config.yaml
positions: "rope"
rope_fraction: 0.5
tie_word_embeddings: "early"
lr_head: 0.019
schedule: "cos"
final_lr_fraction: 0.0
max_seq_len: 512
dataset: "wikipedia_en"
Each number is 500 + 50 x the weight over its row's rms, rounded and kept within 0 to 999. Layers, rows and columns count from 0. Numbers have three digits each. The size before them is the row's rms in percent of the matrix's.

# layer 6 MLP down (transposed), 1024x256, rms 0.04, rows 795-844, columns 0-63
102:463566527601485421558496526558501406526512475470481555462534565503457503564548555500609480539512477542421496470527544525513546494600498458557478454508466476453450469485500485503419481546449510
097:529587542587565528502558453574575506553523503527634480533495520545508500539485475483517484516571550538451457528460520429555526421511523435456531546474487442586546506526482521599613506553549494
103:505473500531491405545501497454459428578453490543476404453543450564628495485607369444408490515512446521498440523536432571504506519442454471535454456504438530492436458491442427587492403581501488
096:563547429546424487560550595446538490489519340395535496438547463392442459449492539584442494468534516535507562508600561580544545460517442418601533496427510423453570544454511524453478582496467560
099:464474396447510538544471477577534517544533508543436510497588586633451498450530528511505490501519538493506470531466573531457492499463520579493451575428594480569595467494517405515512541452517517
107:538422475552539431464531490481475460500505518462494499356439537491463471486482515533537397549526470554444455495471562551472599478632532579510538567470497558415492415446452545553446524462438573
102:390486566574544458489413538559540429486492501525493528523496506471501505522442373512499412494556571555535531410515521523455472498455381508495541456610546536404447523458533537538501541458471466
101:593490492481487479469477418564452452456479568483490501425499576569541533542383417429474610495487476428604584496523488503427483423435505486485487556470428506528467368387436486452510519591534411
104:574443547515539533462543494487425534583475546469465427592553606481499504480529444518485478542542425542445392572547448436543541515512529490438555476546490463561462489515537490463476569534540425
101:530597497436545473448478471517526477526496518553560499486500497440530465422408530576463550490483607436460431479466485481490489548547438480467437613411586380443484432500538511494480463554441478
102:466474492488471483468522514386513599463444557499527498489521419504496461539529491502467481501553597531452557544581551552509390586549477568521566524493470475474544419539514473491491514459516468
104:492442532468462532484555494519519554554618528542633504474544464532495486536470475502544497470551508487447461468476441430526560502500511535472560484492435363607473521399481534625498502424489452
099:518460482564534496507440556462417515565498611480525550521562514487549543535441477417642560536472373374599519461453441501542518543447506521532508446454501525514535464518490607499472580498421555
100:468572512443598426453516498453576526431507516508564460487517474540476454496449435485493529553432444470567508468471587506522487437510497452489401483442574475486536556513450498498417470565521474
107:453398519451464489518453509522402400481493461606418463435506413504576421441474535468538433470538525527495447558503475482502504525499510627503471474472441581461464506553526524485547454515529540
097:477464570528426466540516550512502511532557488527388465544486501458499505425430503464545615519426503519476452530525491414581542621386511502507547514459440500385552442524546530478542578477460476
098:513491480563547564547522493547400478446502514496413520411533557559468479439479529525571512558495706465559597606464473504542489566456432577553565506457497549433502429496513540471500444504540498
103:377558430442488541519609461372602397436425490432506635519467495486478487471611523497451534568495425515503562513549504440508559490533505531472504463417580484495434567514538492418440548533554501
117:453542476444528530622523456466520483442548527410468414604605477472536568566415552457562450547544485602557401506483511567608531557483497521492467534477541513503550479542469534459537491543476478
097:570499490425626514567517518494520554493477498392461460475615491514558551526467506509473477532519511570443473497453421570554458537515486484477542489512517527496449563488466530449475427542399491
098:473456517574482506559532509498539461498505505425451581511446551542526462536449598523564474539500460421500510495436569448541418426534524487522409428524542557483498496457554467604395506456486489
096:583466467435469555543546596525422541575486500615527504501457494466502371453470501539480492462526454557568555505508493590555418467500595501605556504543521511496564567505523477493492502439459419
098:522478500471476448495503459547411408511502542494575478541519549502571564526513682524557442480401472591469568529478467395479511512528469550479439553414501548553523523506586464525521496453501476
101:442527570507451576517589645553503521466425450495509587429495361487594516493575417462478549520501553486447449474520546474456507516472586464541434455563527449630455566424507427520456415496500582
107:466487552564486539561552439523565439474471416396505538477558452562511500535531448504512474482504538518425533443477490532472546544471513547562411556496601470442561572476485520497530488518533583
098:590582571615446519464540511425474553436498571449430446470604464492474521517514550514465463471580567547491551528464543442525484522557517451470507497420549486606460599568406399482537520457505499
101:540477565584440494566545437595502452536460572525549542468507522449423528497562532379578431499457538517548490485558472523474626452481449554486566511545542432525469502527635479470520475527545430
097:522436525426588425601434487437447465451420548467548500471504431567541461555532504496478542522543493490600530558515360454551483526477545539403579454569517456439507540442487529555471458458518417
099:427496432501463449460466487447547481497561441589479492569473515542490523484464491471387524516482467501501513516495489448386412471493538477435455460491558424592455488448508526535472492477403378
098:521498624459517493524517500362494392484549493395521449632520449484457482560513466588541548478517467504505401513512478473523589553440501581542579616513508488474531530493581499500486447419422444
098:624547473498407518495515414539517450426645449540438428525475475512526488492591495355456498478525560518443466497419467480509529511516582537486485412540482484551484418485457545515514597389395553
100:456451519456514442493488508514430468541410529499419520457506398520565461315467524486486588481499466529546506529508501580567470396451499501523442564442544596538504552462512465536506434491570519
100:493584430495506510483541444495492502477478502472471521511533480597507533451564506523492505581514514413425623449479439529502439424555455494552602538511528476508542473585503548464493465506545505
102:556504488540531406460445499525476467481495544457573466501599460475451438498504458568557481501531449530570592491460629504554545594457558456539576489573448445569493438482462486493400458478411574
096:436553452501457439473382523576531490500447495452501415569524567502493529596503495479543555564520503620554488415500556460504563454447469434591519410457456521552482468498557537543536456596474440
101:457521503534501483435512484520503564379505485396491574466464522515531503443514532474452426558471602473526408458491424546498439538475513550518547469523527484488446446570511538575594477455563437
100:513551521486460550458581538498496402504426431459464448498475495485557480587632467509495578447602478533521564486513536455531470478508475494466587500475386513576471460460469524495504505464536584
099:454433527549523428430457480497496535504542471591448508504527470401428502502451476591584566370426417515500501514470474440539552474508551439536440407491554548459479518534484494478436481553455439
097:555495463429544527531535485473471579461499559569472578450535546499502589475432463515584394401447557474509483522441541485454471560441555553503507627642495487508503526495583521449537453389482475
099:495610500464494539573582435585456488422435421494421528570451467484537510460440538508486462491461491477521529599517509586392576448575537484476537505559481465446458433586546463475545537579565474
103:561408490450435435569390499574466509511428505555479521516534516413415587431542533489510473548460416413490421426555526613454408518467535502568471484518560551612501526560522488589465490517472436
098:551446436482526494546530392563454477478538449507493496536545552436459512567464497509501482446522433585489543660482420525423551612456572530576395470485435495504518374484524446449508486565477484
100:510444551383503496502527523457462505420468433559493529506516484476515468516485373480433411565535493514543394560524498437501538525500561405466518545461430513571538522450500574473464500564470572
099:419516501515479524401553432411515512479484446507433572477515477546528466575528541483617397449464596469512442525538529517588472482459528467490549497491462540516592522566482500485451481585479509
098:433524554527466509489476562499396447467400422540530459535498483568508537420514570508552535401500482556482476526511492488474590519510526562584417423496498507588456493395631534556449539480615510
103:506458501428483459447500552489478500519478455519444510507462410556440450410510496547558480630569463594481442529501561528559458440411471520553506546554515520437466414530466447529470542534565492
094:478492487373414515562545506552483464529596365538567461509467496492437607488493549599562530501418478461476528569544533515514518587689546535614600589436530471407459446531401496472514441499534448
103:568530478516484565565386536491373491523492481441577617474571514475495473542543515538503419496515578565414539479549373528467455517531499511518464496546490416528461557539480428470438535454480571
103:479460498524448504437504482442556536532539491508494481475486509454584436482452457540379467565586440509521429521446458540534503506467483465475441617513534471573418550562434546498465481563452507
098:461570498472554488437498591544481607518519459569426477500465434561507473465521524595373548544523407580440484454541434570492518457563451524480484485549542515496480488467455529454612421573515490
# layer 6 MLP up, 1024x256, rms 0.0657, rows 796-845, columns 0-63
096:501443555526580512458441551511556446506583496532554492393524386448456487497494517492588476567536468488606482519475474432488476495553482458474605487549471512499467551521540618498468465490506537
105:535484437423570541511491531540482474416384486549468524524445567487552516459499550463533515548492490469508520457504489505383494568526455504536528536480556440625502426483489408624504470567459511
103:520583461537553485560492527436556497416520476477443497509500517544498423486484441449507474440562487575551515536555557483605456480490488477593453571376566389472489504572565510517504457583456576
099:610507522483586469535531499519565525554538577483548502538506508552449432528498495470552556457483486407478519397522537545555448484461616411452493535505555512508494535508470494525543496499468472
099:468521466561552519555488508568597506489447532585467530418459530532448584536515468557591442522456589493461554534477590564466483504566514595494500540436450446464517580538494503543467463482495525
105:478599632479546483468553510505496506592555488506562508409411471503549522558433537498516520502544517459487565570487417596546489554457438371508559536477478499502542425407485353521564533541529449
103:543508507454632503459493526480473418526535533562486451371388468476507387473505558483520591551580583630531459455523420469492525575566472561592578513487464402393452480488545433534449507460457516
106:624393507348411401515502548430384504494596612503470554504551550548531507465592451528545508523506494519503417496495630525560451497510520601512536541527497554517448515545500516507534529463457464
105:446440435530532475512581553472479481534541414463481509560419523495515532519534517528565481506595502556499565518491514534464551451548530485433418446434515464496566552517453606519554565614567549
110:475470494524636486486504519463455590444562561554492395563414477511411549578504524462451586428603424425477478481473525478518557485584553414552501611521507482428542407523551550511512500575457460
102:520560492465528529497573448548563499486422529442434541442478598527476552623496480494460592479486462501593427530612542539497477453514519451460459520475519484492448482569380510565477465501438537
104:394589525513503446513533493408447437379489615429430513557529586463425562492576591550400472499573456481505489466422488532547502428469452558510468533524593491494477490460444531531490500494563489
092:528469473461525484439531585466513420474520467531522377498430448492503435503511495475529495529446556510510519449525548532496510525552480448509441435566494553482460551492382431479502369509564585
104:444464596487514459458493565369448521581453502453518504490548556516492415485483489449495531544412523501547451451559460520454548445465548546524486544468498546544446487506598488510458516524560496
098:520555457509551532435551534549487535479436513522482496513415509479558571473546526454526535499566472612479550463504503517501543480395534525511449534526640437490473466454492548480543448459475411
097:537484525463495475490535533528428576578415485424398466408451506448466466480574464461517522492550467506551407485489509502547558461520514407415523530521540528492439480482541439591548400436473488
105:476473479499519527564517540554546569563424572524400527550646514530447472522445473440488467351526568484479488484540484467599419483435425610459595587571470424529568531551471515451458548518491512
095:450511532628599445564580497508533523579466486480574511529553446482402538488517474446533535538532511590525433468524440481535581588604487496519502518547500565545464533499446514423559568553444484
084:455482573535564490512551540488489464480475494451405515470540507501416516531504484486443420552493573578497459453535422482450459499517471493597505537588546436450505464491476472527540474524529492
095:478566490452596534497461566564469620525466573518469551511510430410560564467508498543556500439498513568499517486482419520511542594575588517466566461530487455531486554485410529436540506522550460
097:538528523485545432419556532480608439401520471459472441476464442443471569612523465515429550599575565463385506462541546500411479584570560569464458459535495447535483523540438440517513452594537536
098:403534521437643449499507472524482487492471577480514470455508540509478480534461478513502509554488483426432565522490572468461463590479460481479515490595457484530443417557439452464608527446582505
107:475594545415459499527492512477495536458527362553518504442463414529526499523506549522557510528507529549555434552527503559634524511502552468540478574497504535506476498563485595539522440445511573
099:547539541505507525508519462441521531505397483477449489501409461413495470505451501570539595430483470562558496529473529546484586588589574431492509536460474543507439482400587523511578533515359517
099:580545535468568516526420484461444484505559504487456537489471477397526532574526523519562527500504523572447481421558532474541423420536508468516499450471552489556516612451425470365417480453515440
098:666513574378508468566507601502505475451522514551516564405479496437522540428471508524504498430481485502437544513495477608454524508419402463554498427488505494540436467437558486481454510492468579
096:611516556424527514418512496417531429554471523481483511474480405470413489497469479517572481561524510568535522494446455533405585542439471494515468612556558541477424456548530504497408491582418568
098:598533504503600545573516511502461478545537497457478510439559549468506477554443488462558454439466569450494556578518547594516453479429468498524544486507482454440515531487487421480515555507571495
096:506563422525587461503475575544479462564526437451476556550502566486488538418555600451520497565462528485450582392474494435439522512566507496586437486422563464466507596484470529515504519566528484
095:523466574487524520573475517507491533550541464500578479538482578472536446517492485553434481425512498415487496588456515489426530464495464405495519525526547473414503492486527564498398521538508555
099:456506445460537449539567488541559514438457477507427468489510488481459521530456532438515468462462514488528410515569502411542494536626430506508481579464441459537540507518498640506495482542507563
100:465503508464435482471519542617488592501476481503521468476470450487388559479507550388479424588439608419547460451531568471398526472485628494521472486444531505454562496450438527500535531572519561
101:482533465486474434496505475486500542509494512466554522412514513536507489509519541415465522538637491504526436486509446477534406522490471578478502562410507488410493434588579605415540497581499436
096:434487549561524430528543538471502524506551464471446540571563482463538517424453545557532545474413473511565423506558491426538500423531463411496458427450521425474509580491529573466540561470467488
102:481511496478408589484520516499522432490434480471498553532442554486498507479442540492420427509518464488521485558381505523498472535450495453530488538493479597509443507498541541501477462583497531
101:556489488536452501475567468543486525550446550478484395444527517451552504523507490530521396549480634522595451493445560519477560547532498442428553471572533395473536459475549450503656501545522418
101:419507659454534475546497554482458461580476430496543498438543530509436470525520484499566541492522626478629551424515576508515505559486491560554585492450443422542482563502476486475593527504375549
096:471498581509586543508416532467529466627432498449531573509388482497519556516522488429570478508517479432541415457599548493489447582577444477549516557498636566488534533444529474514485465518527501
102:530565531474579563441532472491488513526554486539495569627559496424402551597526515532598481456513455495477605500476502462609499565513523537509524470491471552457499443461499483519557543547458541
106:531496456531508497488549518489497485523461491592435528544430489465501574554559530606555546509392501505519504502566600415594438448479471449525520544425525493533520543467562560472526561473437466
101:512489497610497430513524512472562476482429548446493572594464494479441525422537553519515429544519404543469504425522406524532520479488471530478522525560557506493443527598507483528467445462441450
107:406495530500549494535457544550495484486509533450491484485490493543551518498513439507637581492544495545593568528559492574581514530536524503491601572470422494538376514445559553508610523442509436
096:561413515524423463523532575494513437446421480420503495500475437447473543446490540584522480512534473516476489469511560471599481500467499528461460457509475607518600463495459549566452486541509537
099:507501546448531445408596470470542487557467429463534605548537435393543464525556506525515561543381461495571511482553484497503488558497487460374477473510497507443417475598510515354471475503407513
096:472623550429475557501566493464540545445526481516544630538565570556585434521535556436515530525498523378457532435550514472499459400481525425443473546518525471548461433584490556503501509538591453
096:535529538528475457540497481552532450561495423451509474442417479475541549474512571496513530442501466506553465486511500522605436505497540500524584540493541514558596417525435451481496420538520433
099:404425555460571547555482555434538486556513511543444493456440553640457521556603459589458489443524495498498503498533539565513529524492550551546473522483519486525537522548455538562511551515511562
097:461499499440424416459534503496503398447438533426462452494545418481469560530473494512472496444454594623447504569424433585456387553331494518512516501553527457490454530548554535472494484536543511
100:468464534422493595424589525576578509502473562503464466457567511530463528542489500517547542562535489436436467497503508420544539549532449473576484506523497525571471474639502459455474437497521479
104:565486643461436504487638388505526509565492490503479427516484471496458448491504433383544499536581525492514500520507494536439463528556536465609475498493531433525401572447486479517535579531522522